{
  "n_head": 2,
  "positions": "rope",
  "extras": ["capped logits"],
  "init_std_o": 0.0,
  "doc_mask": true
}
Each number is 50 + 15 x the weight over its row's rms, rounded and kept within 0 to 99. Layers, rows and columns count from 0. The size before them is the row's rms in percent of the matrix's.

# down: layer 19 MLP down (transposed), 512x128, rms 0.125, rows 83-135, columns 64-127
# up: layer 19 MLP up, 512x128, rms 0.127, rows 84-135, columns 64-127
down83 104:60 73 44 83 30 57 42 29 37 38 49 47 49 48 56 57 58 11 81 54 35 53 23 77 41 59 43 52 70 66 46 42 48 47 78 50 61 46 36 60 73 31 54 54 53 48 41 78 30 54 23 68 45 38 48 40 44 85 89 52 23 44 55 41
up84 103:68 56 24 70 57 81 42 50 36 51 45 81 48 46 52 53 47 16 55 53 18 54 50 30 55 42 36 53 46 36 49 38 14 43 77 63 48 50 48 45 43 67 61 33 40 60 61 68 15 34 31 56 47 66 48 47 25 40 61 52 49 47 56 50
down84 107:27 50 48 09 69 55 44 47 89 62 60 32 57 38 56 48 61 48 00 73 63 36 62 72 78 29 28 61 36 49 39 48 70 71 45 61 31 54 52 38 21 71 34 48 22 36 57 66 65 63 67 43 59 51 53 51 68 44 45 71 41 32 36 47
up85 101:50 45 47 33 75 43 53 30 51 76 69 53 66 48 45 66 44 46 66 39 52 60 56 69 50 32 62 65 32 62 30 60 45 60 45 66 40 58 51 34 46 43 40 84 53 55 78 63 26 26 26 16 60 34 93 61 49 43 45 51 43 47 32 52
down85 093:77 63 38 41 61 60 49 60 48 48 55 73 36 53 54 48 58 52 53 61 39 47 64 25 53 53 21 63 54 47 51 41 71 47 54 49 63 40 52 53 62 42 47 23 37 71 62 33 34 36 43 31 32 76 97 36 49 10 59 34 47 67 51 62
up86 097:29 39 41 23 34 50 50 48 91 58 76 49 38 52 64 48 34 46 48 65 65 56 62 50 43 49 63 65 55 29 21 70 48 67 47 70 37 60 51 54 56 64 31 50 54 58 66 39 38 32 41 61 53 32 67 39 53 21 50 22 67 17 07 39
down86 091:59 57 63 48 70 39 51 37 30 45 47 22 33 45 34 95 29 36 67 59 52 69 61 58 52 80 26 65 58 51 83 36 42 44 52 47 40 25 45 57 59 47 50 63 65 32 59 41 48 30 63 69 26 53 42 58 85 10 41 58 48 70 80 31
up87 098:60 39 45 60 81 46 31 57 32 71 41 60 33 35 36 25 49 41 55 53 54 55 81 49 66 47 65 53 33 26 73 73 44 65 66 36 52 71 56 37 26 55 46 63 66 44 27 50 57 53 53 60 33 66 72 40 32 78 62 51 39 40 38 58
down87 099:67 28 56 67 45 60 45 64 56 55 28 48 33 53 40 31 40 61 60 33 55 37 47 51 67 44 41 38 52 48 30 16 53 59 70 35 60 43 54 40 58 53 63 61 44 52 62 29 52 44 61 43 32 57 46 47 47 68 76 40 77 60 51 50
up88 097:45 41 68 46 31 61 52 60 70 53 64 58 65 40 52 55 79 41 35 61 60 54 79 84 77 48 56 61 29 59 53 68 19 52 36 36 46 64 54 32 30 17 45 48 66 49 33 47 43 50 57 45 17 43 71 37 51 46 62 51 54 53 44 61
down88 100:95 63 49 44 56 61 48 56 59 51 82 71 56 21 50 65 51 32 53 54 75 44 30 47 51 40 53 69 54 58 40 26 61 42 40 64 71 40 28 47 54 52 68 48 54 58 45 49 60 48 29 36 77 29 75 82 35 67 57 52 42 43 25 38
up89 098:59 40 37 57 54 67 53 46 45 19 53 63 46 20 68 12 45 65 49 61 43 41 57 78 00 31 40 20 38 51 68 61 53 31 57 43 48 61 53 51 71 68 47 73 30 66 56 62 34 28 74 40 24 40 52 45 65 56 55 27 63 65 43 55
down89 094:32 52 63 42 26 50 57 16 61 56 57 69 73 65 46 60 31 48 60 47 53 78 61 33 73 30 61 68 82 47 14 07 54 63 63 80 71 58 39 63 28 25 48 31 42 36 30 56 49 45 52 56 67 47 18 30 58 44 53 45 45 43 80 29
up90 101:65 29 52 47 59 80 73 41 64 32 65 76 39 65 57 45 37 43 49 67 41 69 34 27 50 40 54 53 46 27 85 69 54 57 52 52 60 53 63 49 37 54 53 66 23 66 63 21 47 34 30 52 61 43 56 41 42 52 66 49 23 56 41 51
down90 105:40 53 51 39 18 65 45 42 51 79 51 44 60 21 41 31 66 48 62 75 62 38 48 57 44 64 46 53 58 53 43 40 49 50 50 68 51 88 48 46 74 69 54 30 52 19 76 34 24 50 51 62 43 46 51 68 56 83 25 53 60 42 35 34
up91 098:73 33 36 59 59 51 35 70 52 21 60 79 29 28 33 46 20 40 36 51 47 53 69 29 43 54 26 58 31 41 78 58 39 34 27 64 75 55 37 36 45 55 64 39 73 66 38 50 47 39 67 18 45 42 62 43 51 52 32 32 36 37 43 78
down91 101:48 42 47 60 34 29 24 36 53 72 43 49 44 71 45 35 66 43 42 72 78 52 37 76 43 43 64 41 48 73 36 55 45 64 49 54 51 49 38 67 51 44 45 67 60 48 39 54 57 48 58 67 78 56 27 53 31 75 38 30 43 38 44 56
up92 100:26 35 61 60 40 78 39 39 53 70 69 53 55 60 39 70 49 45 56 18 71 74 29 62 41 53 65 59 69 43 73 69 47 43 48 69 41 23 52 25 27 76 21 80 55 66 49 64 43 33 39 40 56 58 39 38 19 67 70 46 37 47 56 61
down92 100:57 42 66 67 43 66 42 48 29 42 33 60 53 32 44 23 42 51 58 55 37 24 44 82 49 48 53 41 36 39 44 31 70 66 40 58 40 37 54 57 57 28 68 42 72 54 39 53 32 40 61 71 63 40 52 75 58 63 51 33 62 62 64 38
up93 105:48 49 34 80 67 72 63 67 50 33 27 53 33 40 52 14 50 53 37 54 65 44 52 79 33 66 37 60 46 41 48 70 64 62 43 54 38 66 53 46 61 79 37 58 39 64 28 35 51 36 46 31 94 25 46 35 47 49 63 30 56 59 41 72
down93 107:66 51 45 45 30 51 69 61 43 49 52 49 67 53 23 60 46 62 47 54 64 44 27 53 37 45 56 40 43 35 36 35 55 46 49 43 72 47 56 33 53 34 39 57 48 47 48 60 66 47 65 70 12 65 45 56 66 45 58 64 66 45 29 33
up94 100:43 53 72 61 43 54 49 40 60 23 38 65 58 49 73 39 73 42 64 14 54 42 89 90 33 48 65 61 65 43 47 67 28 45 61 39 52 47 51 44 36 42 56 65 40 64 74 29 05 43 48 38 62 40 56 52 44 43 36 49 59 64 48 25
down94 099:27 66 66 47 43 28 49 61 32 26 67 37 53 45 36 61 32 59 48 57 38 11 46 22 77 55 55 37 48 49 53 50 54 56 65 82 51 48 48 42 48 72 33 36 60 66 49 67 54 86 49 38 59 36 48 49 56 37 60 62 46 68 55 61
up95 101:34 50 61 40 69 63 63 64 62 79 76 44 40 63 53 23 71 23 40 59 49 65 72 46 47 57 35 48 33 49 60 53 36 44 77 36 44 41 54 36 48 13 40 45 51 70 46 20 50 47 57 58 49 53 49 19 45 57 37 66 62 21 54 67
down95 099:48 53 55 43 32 35 52 28 42 51 34 37 60 51 32 52 54 49 74 40 32 20 40 63 41 66 55 47 76 58 45 40 63 36 71 59 66 57 71 30 54 62 47 83 54 49 50 65 42 32 31 53 67 42 34 81 54 23 79 61 43 64 70 56
up96 103:58 29 37 54 67 44 52 47 56 35 46 54 52 36 88 33 34 49 60 74 41 40 58 83 42 41 46 39 58 53 57 73 39 61 51 79 45 56 54 26 45 61 62 55 62 76 38 50 59 50 36 30 17 26 63 42 25 57 20 53 62 00 27 87
down96 108:60 83 50 47 59 37 45 61 68 52 56 48 59 35 40 58 47 53 59 60 70 39 42 46 42 21 53 41 57 58 52 65 90 49 40 83 45 38 49 31 18 70 31 54 42 40 40 66 74 80 44 66 39 13 49 33 42 59 49 25 47 41 45 50
up97 096:62 60 40 42 58 41 50 53 76 49 66 83 49 33 53 38 20 42 44 25 49 51 60 77 62 63 37 44 71 47 81 29 48 51 47 72 62 59 58 33 53 41 42 50 14 47 20 67 59 39 32 41 75 43 50 30 57 66 59 39 57 78 27 46
down97 093:40 43 49 53 38 50 52 68 29 73 37 54 50 63 44 19 42 60 64 49 37 73 78 61 71 61 47 47 60 62 37 68 75 64 67 41 36 62 61 74 52 48 69 52 42 46 46 72 43 40 65 32 40 81 52 82 37 45 49 49 44 44 48 15
up98 101:52 40 35 51 65 32 54 30 61 56 56 25 67 50 58 68 42 29 59 30 74 21 50 50 43 53 42 51 49 43 47 43 30 27 58 52 53 40 35 82 43 60 51 44 09 54 41 56 45 42 53 35 70 58 37 39 49 47 38 43 77 44 25 65
down98 098:61 86 49 33 47 47 40 76 47 55 47 44 58 32 40 41 49 57 39 62 65 68 69 66 36 50 59 89 40 61 65 66 55 41 33 54 27 69 70 20 33 63 57 49 32 46 65 46 81 55 22 36 49 49 36 52 62 59 66 70 35 36 47 28
up99 100:61 43 34 22 63 27 39 81 56 50 70 37 60 31 70 51 46 35 42 47 43 46 51 63 42 44 62 46 52 21 49 66 38 63 56 42 60 45 49 59 43 41 60 72 49 62 69 86 44 21 33 50 42 33 55 43 58 50 72 54 74 25 39 59
down99 097:30 26 64 47 51 30 61 47 56 47 31 34 56 30 67 48 35 46 07 38 53 55 44 18 46 63 51 49 56 58 48 91 71 55 48 56 36 68 43 69 14 51 39 75 56 47 34 39 65 38 31 57 67 82 40 32 59 52 24 56 47 45 87 55
up100 096:65 57 46 57 27 57 29 29 71 21 41 59 48 42 54 31 82 29 29 68 56 86 67 57 47 59 37 35 16 29 62 49 53 34 50 72 32 42 61 40 58 78 47 55 67 62 68 60 43 53 49 59 74 25 81 60 39 58 63 60 40 45 13 84
down100 090:27 32 46 42 63 33 71 43 68 45 65 64 67 54 38 61 51 70 21 40 47 22 57 75 67 43 56 52 74 26 45 20 35 47 06 65 50 44 61 74 42 55 63 48 51 68 59 68 41 40 57 29 48 62 64 28 47 41 39 70 74 41 29 39
up101 102:31 43 29 41 49 36 39 39 64 44 39 50 71 49 33 45 32 43 38 47 46 76 59 48 77 49 31 24 36 42 36 61 51 44 71 48 51 45 55 40 80 42 50 43 45 47 53 18 40 62 46 40 49 38 72 39 64 97 55 59 79 10 54 63
down101 100:56 14 52 52 60 74 31 36 46 58 63 32 40 59 69 42 63 22 36 65 56 24 21 48 43 49 54 47 43 43 68 69 27 80 28 57 64 30 71 55 36 44 60 29 67 56 62 71 42 56 25 50 38 41 56 46 39 26 66 55 37 55 40 73
up102 094:43 62 22 45 41 36 47 69 68 50 55 60 68 57 45 62 72 53 47 57 50 66 65 33 45 64 59 66 69 69 61 61 62 53 48 35 21 42 49 23 56 63 37 59 51 39 41 49 22 32 78 44 42 37 56 06 49 52 59 28 46 35 19 33
down102 090:61 41 38 66 58 55 54 33 50 58 45 63 46 52 47 65 52 26 60 62 61 49 45 74 21 80 55 27 68 72 54 61 54 53 40 68 54 45 54 52 51 52 41 37 39 16 45 32 76 58 30 56 32 43 30 63 49 51 47 61 28 63 50 45
up103 104:67 71 38 44 39 45 33 50 67 19 61 70 52 31 59 32 35 32 35 53 59 54 50 78 72 40 57 44 58 49 50 64 27 48 88 64 62 57 58 47 28 34 75 70 29 49 83 43 52 50 54 58 49 48 73 22 49 44 46 61 39 75 55 39
down103 108:53 35 34 40 32 63 66 64 52 57 52 54 59 33 41 54 54 61 48 55 57 50 50 48 51 43 36 55 50 28 67 69 59 70 52 61 44 67 62 64 57 42 47 47 49 47 34 65 49 53 65 28 52 92 78 65 69 78 25 34 64 73 54 21
up104 095:45 49 22 64 29 28 30 69 51 38 52 65 55 28 66 60 67 58 24 28 85 33 60 50 62 66 53 45 45 58 53 43 25 57 39 74 26 65 52 74 25 48 27 44 48 70 31 60 50 48 32 51 67 59 56 41 33 82 28 57 38 29 33 72
down104 093:80 35 28 24 55 55 62 42 55 60 56 34 53 50 52 42 63 40 57 38 59 70 43 68 63 88 39 51 68 38 42 42 47 64 53 39 49 44 57 74 76 59 33 35 66 35 73 65 46 65 69 55 58 71 55 61 41 29 62 47 68 36 22 48
up105 099:61 29 34 57 72 27 49 33 43 65 48 39 81 50 52 14 40 41 51 60 47 62 54 58 69 55 60 47 31 65 68 53 37 52 68 54 57 38 52 62 34 52 86 30 42 64 45 65 26 51 43 21 25 36 59 27 42 38 15 28 39 46 46 43
down105 094:36 29 56 52 55 79 60 37 36 68 69 25 41 68 69 75 36 75 48 39 54 52 63 48 27 39 53 36 50 72 48 41 58 18 71 57 52 35 67 50 40 56 54 45 30 67 62 30 36 58 44 55 47 55 38 37 52 66 40 34 91 52 51 46
up106 101:37 26 09 68 58 69 38 66 53 52 62 58 42 10 39 51 28 25 40 75 40 43 55 35 33 45 37 40 36 52 59 90 30 48 44 44 52 40 33 35 52 61 33 61 60 54 55 75 58 30 56 50 37 43 47 65 46 70 65 54 55 63 57 45
down106 097:75 41 67 45 45 49 32 40 32 51 21 63 50 68 63 55 57 51 56 35 48 24 55 73 82 43 61 59 46 52 59 48 58 55 48 37 71 57 60 36 42 37 75 43 39 60 67 62 25 71 52 47 51 72 50 50 43 71 48 48 52 43 38 51
up107 105:63 24 15 53 67 90 64 34 45 54 73 49 48 62 43 51 56 56 58 33 30 61 77 78 52 06 45 29 50 51 66 63 29 47 73 54 38 47 65 44 35 35 39 38 38 73 45 51 69 59 58 30 43 50 64 44 43 53 32 55 51 20 68 49
down107 104:63 51 47 52 29 27 44 66 56 64 56 54 50 51 67 52 52 58 71 53 68 38 51 50 26 38 28 35 37 47 69 44 36 78 77 48 60 45 38 48 35 48 64 53 55 17 56 65 52 50 37 37 68 49 40 45 29 54 43 45 60 73 40 71
up108 111:47 56 43 31 45 36 33 37 91 42 36 45 59 63 40 35 61 41 39 51 51 45 57 44 32 45 67 63 46 44 58 34 29 48 59 74 11 53 58 62 70 49 30 63 58 48 30 36 43 37 43 45 45 60 44 01 47 48 35 27 64 47 42 86
down108 108:39 43 59 54 51 32 47 28 35 60 54 44 33 41 41 50 63 34 23 76 42 44 49 39 56 35 33 59 67 55 53 63 18 32 78 18 74 51 73 64 64 42 42 27 69 55 37 47 41 54 49 53 30 42 48 60 59 58 37 28 65 53 54 35
up109 109:54 45 50 76 30 41 49 23 40 53 86 63 31 44 61 43 52 42 43 66 61 61 64 43 51 59 43 14 37 57 45 55 24 53 66 55 53 52 55 47 54 41 65 58 44 54 53 34 46 11 49 35 28 75 66 46 60 70 56 37 43 56 27 57
down109 112:68 45 43 44 57 69 43 77 22 59 42 63 49 91 33 56 44 63 68 45 61 59 76 79 49 28 47 27 41 55 55 45 38 36 62 36 56 60 54 45 63 50 48 52 57 42 58 71 57 63 25 32 39 57 75 58 66 23 53 39 67 93 57 48
up110 098:41 57 65 41 31 64 27 44 73 41 57 59 57 25 56 50 65 49 50 43 71 60 60 65 37 73 55 53 76 16 45 57 74 39 49 72 71 35 71 49 40 79 52 43 73 46 69 52 21 47 49 36 44 43 51 18 44 58 36 59 39 51 21 76
down110 098:54 42 54 49 35 52 69 78 50 46 52 16 40 35 54 63 37 30 59 68 27 51 45 38 52 38 37 39 37 63 76 48 48 82 64 64 48 46 25 81 45 58 32 71 23 63 35 53 58 66 44 63 19 53 50 68 56 44 61 68 45 53 50 29
up111 097:37 17 44 64 55 46 35 62 55 81 46 47 52 47 37 51 44 34 64 45 64 57 37 70 43 54 34 64 55 77 63 39 48 41 79 60 53 54 42 62 51 57 47 63 55 67 27 37 63 49 51 34 54 49 33 48 29 46 72 62 50 62 47 67
down111 094:40 73 15 28 45 67 51 53 77 25 46 37 62 52 31 50 77 51 41 29 50 49 50 47 41 74 19 46 57 53 57 43 65 73 24 29 67 48 67 46 44 54 37 55 58 47 69 61 50 44 40 31 62 44 70 17 89 34 52 31 42 18 50 58
up112 103:49 61 31 47 60 84 44 33 52 53 63 65 60 33 32 53 45 35 60 55 60 53 67 61 30 40 64 34 44 55 45 60 46 34 56 30 48 62 57 26 58 38 65 33 43 48 55 59 41 43 57 75 32 48 53 34 67 69 39 48 51 58 38 30
down112 102:44 36 50 69 26 33 60 47 43 50 91 46 64 48 46 33 47 50 50 51 39 66 60 55 80 58 24 54 99 61 54 38 49 29 27 74 67 71 25 41 51 51 28 45 42 42 24 06 77 55 45 50 41 67 57 43 79 55 64 50 56 32 59 54
up113 091:46 52 44 28 59 37 23 48 42 56 74 42 61 51 40 72 49 54 51 62 54 50 30 66 41 37 26 72 42 19 72 75 66 45 46 47 57 44 59 40 67 51 23 51 23 43 27 44 38 54 55 45 75 65 79 32 47 78 36 31 44 45 51 45
down113 088:49 47 42 57 39 70 63 49 58 53 73 54 14 31 69 34 21 29 45 44 31 37 62 56 40 49 47 50 55 35 32 28 53 49 30 46 34 60 58 52 30 36 57 45 49 45 85 43 76 84 39 58 38 66 47 59 52 45 58 60 61 46 34 58
up114 098:64 70 60 60 67 24 47 66 69 85 46 32 47 61 61 61 37 64 25 52 32 57 65 52 58 64 60 45 47 55 60 70 46 73 68 50 58 70 57 29 50 80 48 64 42 61 51 47 64 41 32 36 52 44 64 57 40 46 30 50 43 62 51 69
down114 098:51 40 59 61 29 59 58 39 21 34 51 66 75 49 32 62 38 36 48 54 77 25 56 62 58 38 76 84 43 64 34 60 26 38 32 74 31 20 56 70 26 45 49 41 31 58 61 47 37 35 67 40 50 70 51 32 53 39 42 62 60 39 33 53
up115 098:30 55 56 31 65 59 17 62 70 56 52 80 55 41 35 69 41 47 59 31 71 70 50 55 37 59 62 38 23 62 60 54 46 25 55 55 33 34 41 55 39 17 41 49 63 63 45 56 36 31 53 27 67 65 76 82 42 58 35 49 28 35 68 56
down115 097:78 49 18 55 40 84 68 52 31 41 31 55 65 38 57 52 58 71 42 20 70 37 52 44 59 45 73 30 65 52 62 43 49 39 59 48 62 22 35 58 46 74 69 47 44 46 42 55 68 45 27 51 49 36 40 39 31 55 53 23 50 64 39 54
up116 096:54 64 78 56 31 28 70 39 62 56 58 53 56 58 28 59 48 30 58 37 44 53 47 59 45 67 63 42 65 43 83 81 57 53 44 56 31 65 52 28 54 49 53 45 32 41 48 59 57 36 16 40 30 41 59 37 35 36 49 17 45 65 46 78
down116 089:60 49 28 43 58 46 69 53 43 33 40 76 78 43 50 59 58 54 47 46 77 51 46 46 37 55 36 61 64 44 21 46 35 49 43 45 52 32 41 97 46 38 37 38 39 69 52 48 56 73 64 60 51 53 64 80 59 50 58 56 62 27 51 66
up117 099:75 52 51 53 43 58 67 57 41 28 46 50 46 00 40 50 56 62 52 83 37 35 83 33 49 56 35 40 22 73 46 40 39 43 51 70 55 39 58 37 58 53 35 33 63 85 25 38 51 55 32 30 64 51 72 44 40 59 55 56 46 54 57 58
down117 099:56 36 48 50 66 22 58 69 69 40 44 32 58 54 44 49 44 51 63 50 42 26 32 52 37 46 63 67 80 62 50 63 41 67 27 60 59 34 39 50 49 41 27 62 75 52 67 50 43 40 56 44 27 38 46 53 64 53 46 45 47 62 35 56
up118 106:46 51 61 64 49 56 25 44 37 34 57 46 32 49 59 62 45 53 45 48 73 59 81 44 38 36 62 57 53 63 51 69 41 60 57 48 54 49 78 47 44 46 43 47 44 80 72 29 32 27 48 25 71 46 70 62 32 51 46 36 11 40 51 60
down118 114:59 44 35 09 71 53 49 50 69 68 52 43 54 60 38 54 69 43 23 45 14 30 41 72 75 47 40 50 39 46 20 39 51 46 79 47 34 61 58 02 42 69 47 64 40 68 51 65 52 56 51 50 68 76 61 75 51 44 57 44 72 72 46 57
up119 093:28 55 50 38 55 56 08 27 28 73 50 70 57 49 63 40 68 65 44 54 37 75 33 33 50 55 56 30 39 60 36 60 54 26 45 32 47 78 43 31 34 17 33 41 30 54 36 47 42 55 32 43 47 39 45 45 21 63 58 56 56 48 29 43
down119 090:75 69 41 40 42 23 57 67 38 48 51 30 54 56 52 54 49 38 59 70 69 51 37 55 43 16 47 69 82 54 52 38 44 43 32 70 78 25 62 63 65 44 57 21 61 53 62 61 51 54 55 46 42 50 03 62 73 36 38 59 40 53 66 62
up120 093:45 23 46 63 47 71 60 64 78 72 50 36 52 49 29 75 55 60 53 43 75 51 46 52 58 34 39 43 58 40 43 62 59 11 50 57 44 55 59 42 62 62 46 63 54 55 35 36 32 60 58 18 58 31 66 43 26 72 41 42 59 49 45 70
down120 088:44 46 60 74 57 55 57 41 41 54 53 70 26 70 52 99 36 46 50 58 25 54 45 36 42 52 52 58 84 57 56 35 57 63 28 39 59 73 40 34 75 56 63 65 36 44 48 37 75 62 54 76 44 50 60 52 55 47 33 48 59 35 46 39
up121 098:80 29 62 73 59 77 35 70 76 65 44 58 60 37 25 44 79 68 54 32 47 65 59 76 46 66 52 45 23 61 81 36 21 29 59 43 30 47 58 20 49 39 30 64 41 55 54 55 53 34 61 51 45 26 76 56 59 37 67 48 70 22 35 59
down121 103:28 44 42 48 31 59 66 39 64 57 69 66 48 33 71 51 60 41 29 71 84 50 59 67 59 55 41 42 19 62 63 55 47 52 44 76 61 50 33 42 43 34 58 64 21 43 44 34 35 41 30 49 59 72 54 63 63 51 68 41 48 56 52 82
up122 096:37 40 52 27 36 48 53 57 29 61 64 72 80 63 41 77 33 41 61 57 55 57 51 35 52 64 16 81 37 41 61 43 12 56 37 50 47 75 64 39 43 40 53 50 56 61 46 48 24 41 44 47 42 50 64 53 44 49 77 41 69 71 37 71
down122 097:64 31 54 90 17 35 29 38 63 48 58 45 66 66 71 62 34 48 56 74 72 63 56 32 15 77 25 40 48 65 82 50 45 69 62 51 36 35 38 43 59 62 53 57 61 50 50 63 70 61 53 39 46 49 57 46 69 55 48 55 63 46 48 41
up123 094:44 59 58 63 52 59 50 53 76 54 43 37 58 28 44 48 37 76 40 58 30 49 81 42 46 48 47 70 66 58 66 81 10 46 38 78 53 58 77 35 71 41 60 50 61 59 29 13 46 47 67 32 40 60 61 40 37 30 45 56 48 52 25 71
down123 091:48 20 52 42 54 46 49 31 58 72 35 48 64 77 25 29 61 15 46 38 51 27 38 68 54 32 50 33 38 96 42 45 63 49 70 45 46 81 54 66 34 73 46 64 24 34 52 65 57 64 45 69 36 48 53 66 66 62 45 26 67 46 72 55
up124 097:44 54 76 47 49 29 48 50 86 62 52 51 39 37 36 85 70 42 31 40 69 42 54 54 20 71 05 60 38 47 56 61 61 36 57 50 49 37 64 35 42 71 26 50 28 47 51 55 30 35 49 70 60 51 63 38 42 34 56 54 68 65 62 74
down124 096:29 42 68 50 43 63 53 48 30 46 34 30 63 48 42 39 40 60 77 83 47 69 53 51 81 38 66 44 62 38 40 60 45 70 62 30 54 78 52 58 51 39 80 25 51 63 45 53 55 61 61 49 38 58 36 34 74 70 67 50 38 32 50 31
up125 097:54 52 75 65 69 74 35 65 68 35 57 59 35 16 36 41 50 62 46 52 52 48 40 52 34 48 60 57 57 28 50 60 37 40 55 44 38 50 52 51 21 49 63 63 62 69 42 58 51 30 57 24 57 56 95 26 54 27 38 31 48 45 42 50
down125 094:55 43 34 46 46 36 54 45 37 63 47 33 50 76 76 66 57 72 43 44 58 44 20 49 38 59 15 56 38 71 56 17 45 54 90 60 50 40 43 39 64 43 55 63 49 34 38 38 31 74 15 68 49 58 15 60 36 26 51 68 41 66 45 53
up126 091:70 45 53 30 53 76 51 67 18 58 75 38 34 29 54 41 60 28 33 67 26 36 62 46 22 67 42 44 71 46 28 60 54 54 50 84 63 63 45 46 51 75 20 35 48 36 35 77 44 44 41 39 46 47 70 65 58 42 49 22 57 57 67 67
down126 086:48 32 45 39 52 51 21 62 99 54 38 63 77 30 44 52 34 66 74 40 51 34 61 51 70 64 41 42 40 52 54 63 37 50 54 40 56 18 42 34 52 31 57 47 23 90 72 17 39 58 59 41 48 63 84 40 51 60 48 39 39 47 55 43
up127 099:51 58 43 39 44 35 38 61 61 47 31 87 62 42 41 75 74 28 65 45 58 47 63 52 46 75 78 67 33 39 50 72 34 50 40 47 29 66 66 43 30 51 54 33 27 51 52 42 12 71 41 48 54 41 85 52 45 67 50 58 22 50 47 52
down127 103:57 53 58 53 38 48 85 22 38 47 48 45 43 20 37 39 44 50 66 50 58 45 44 72 69 34 23 71 60 62 59 69 49 60 59 71 26 44 41 44 57 55 38 40 38 53 30 17 73 41 51 65 67 69 47 46 44 59 51 46 69 40 40 80
up128 099:60 39 58 36 61 61 59 47 84 59 32 71 52 51 59 71 57 36 38 68 52 78 50 64 26 62 62 46 50 46 35 79 22 62 60 41 49 44 54 33 50 48 37 54 53 69 56 39 60 52 46 44 45 16 53 43 57 44 35 59 22 11 50 63
down128 100:38 64 25 61 51 45 48 45 57 60 67 41 50 34 39 28 61 32 55 67 52 38 51 42 43 59 46 36 52 33 63 36 73 42 54 51 45 28 67 48 53 44 39 77 31 31 46 85 76 43 25 25 72 61 77 56 43 20 40 50 67 78 62 61
up129 104:43 45 40 43 45 31 58 37 71 60 62 51 38 30 67 23 75 52 42 36 28 57 55 43 42 73 62 39 26 51 30 48 42 39 69 77 45 38 42 14 35 51 63 55 53 62 55 54 59 34 39 44 28 63 60 55 47 44 69 57 51 35 26 96
down129 095:43 44 66 33 43 51 50 43 40 47 30 65 50 61 46 43 46 23 85 51 61 45 53 68 71 35 38 78 44 53 71 54 76 31 21 42 49 55 56 52 70 61 37 46 40 42 59 56 38 67 58 57 35 45 72 31 53 44 23 37 43 46 45 32
up130 095:50 50 56 45 47 38 50 74 71 34 31 59 42 58 54 55 34 43 48 39 65 60 53 65 68 52 55 45 24 67 73 59 14 26 45 31 34 90 48 48 56 49 52 23 32 77 68 56 48 40 43 51 62 68 70 41 61 73 48 31 49 49 49 30
down130 094:53 09 63 41 43 47 25 38 49 36 52 13 69 42 40 67 77 44 44 47 47 62 38 38 42 55 69 34 67 68 55 55 78 60 48 63 61 34 52 31 33 61 29 41 61 70 44 61 62 28 35 60 38 44 48 35 48 32 42 50 45 43 49 77
up131 100:46 58 46 41 30 34 48 58 45 33 40 50 54 48 29 67 55 50 36 55 61 44 51 58 61 61 42 70 54 38 56 46 28 49 68 56 29 41 50 37 57 40 59 50 70 72 62 62 62 62 58 61 45 28 77 56 44 49 40 76 47 31 20 31
down131 094:55 32 54 46 63 66 49 31 27 59 18 60 62 38 54 71 77 63 49 38 52 60 44 38 39 57 33 65 54 47 72 38 70 50 16 58 40 33 48 85 49 68 42 46 40 46 58 51 44 23 76 46 40 70 41 45 31 39 36 26 45 58 59 64
up132 094:56 47 68 70 48 63 39 76 52 64 67 51 65 52 52 36 52 61 49 28 51 73 80 67 42 55 63 48 69 25 47 42 59 48 43 48 37 46 91 42 57 38 25 30 70 51 65 42 33 30 37 54 73 31 73 40 11 38 47 41 67 61 32 77
down132 096:36 39 70 41 58 47 29 42 57 34 47 57 20 48 45 37 62 51 31 68 45 38 28 35 27 54 12 56 63 43 42 47 46 49 76 24 87 43 42 48 22 53 79 52 46 40 58 47 42 38 43 54 39 51 60 36 41 77 68 53 35 45 54 29
up133 098:48 38 41 46 70 68 42 66 60 36 50 63 55 35 73 55 30 59 39 15 44 62 46 55 46 58 40 50 53 76 35 69 28 57 33 44 36 53 44 49 30 50 54 75 38 37 59 45 21 39 41 30 42 54 66 39 34 58 72 54 47 76 57 46
down133 089:56 53 52 48 42 46 62 83 38 51 29 30 61 38 50 63 60 36 35 83 59 31 59 46 47 99 57 43 65 33 75 66 71 63 48 64 43 72 63 51 43 34 34 21 47 50 42 72 59 66 33 34 53 58 90 46 28 61 61 70 34 45 45 56
up134 102:57 20 67 26 63 50 38 69 61 49 75 60 41 56 66 45 42 62 56 45 64 69 62 68 64 50 45 44 58 55 43 71 52 39 56 43 24 66 50 46 39 49 37 52 46 38 87 26 07 41 58 64 37 48 76 26 37 36 34 49 53 27 32 51
down134 100:59 50 57 50 71 60 46 65 54 49 78 40 57 27 48 50 53 60 29 60 29 45 44 41 46 55 38 50 89 41 68 75 42 50 60 61 48 65 27 51 62 32 38 37 58 24 49 47 53 68 11 44 50 61 76 81 78 57 32 44 43 31 46 41
up135 096:31 56 25 52 71 56 34 48 69 54 58 47 61 26 42 40 41 68 36 65 71 36 69 22 32 53 64 56 28 34 78 68 54 77 36 57 40 55 59 44 70 57 77 57 48 40 41 57 55 52 33 46 57 64 66 28 37 43 22 35 53 41 46 45
down135 093:41 48 44 23 51 40 58 48 55 62 42 49 53 61 60 45 38 59 40 44 42 54 24 86 41 55 52 61 46 61 30 54 48 20 60 50 61 51 58 62 71 43 26 49 84 82 47 50 39 54 57 41 64 40 23 46 00 54 64 47 30 45 55 73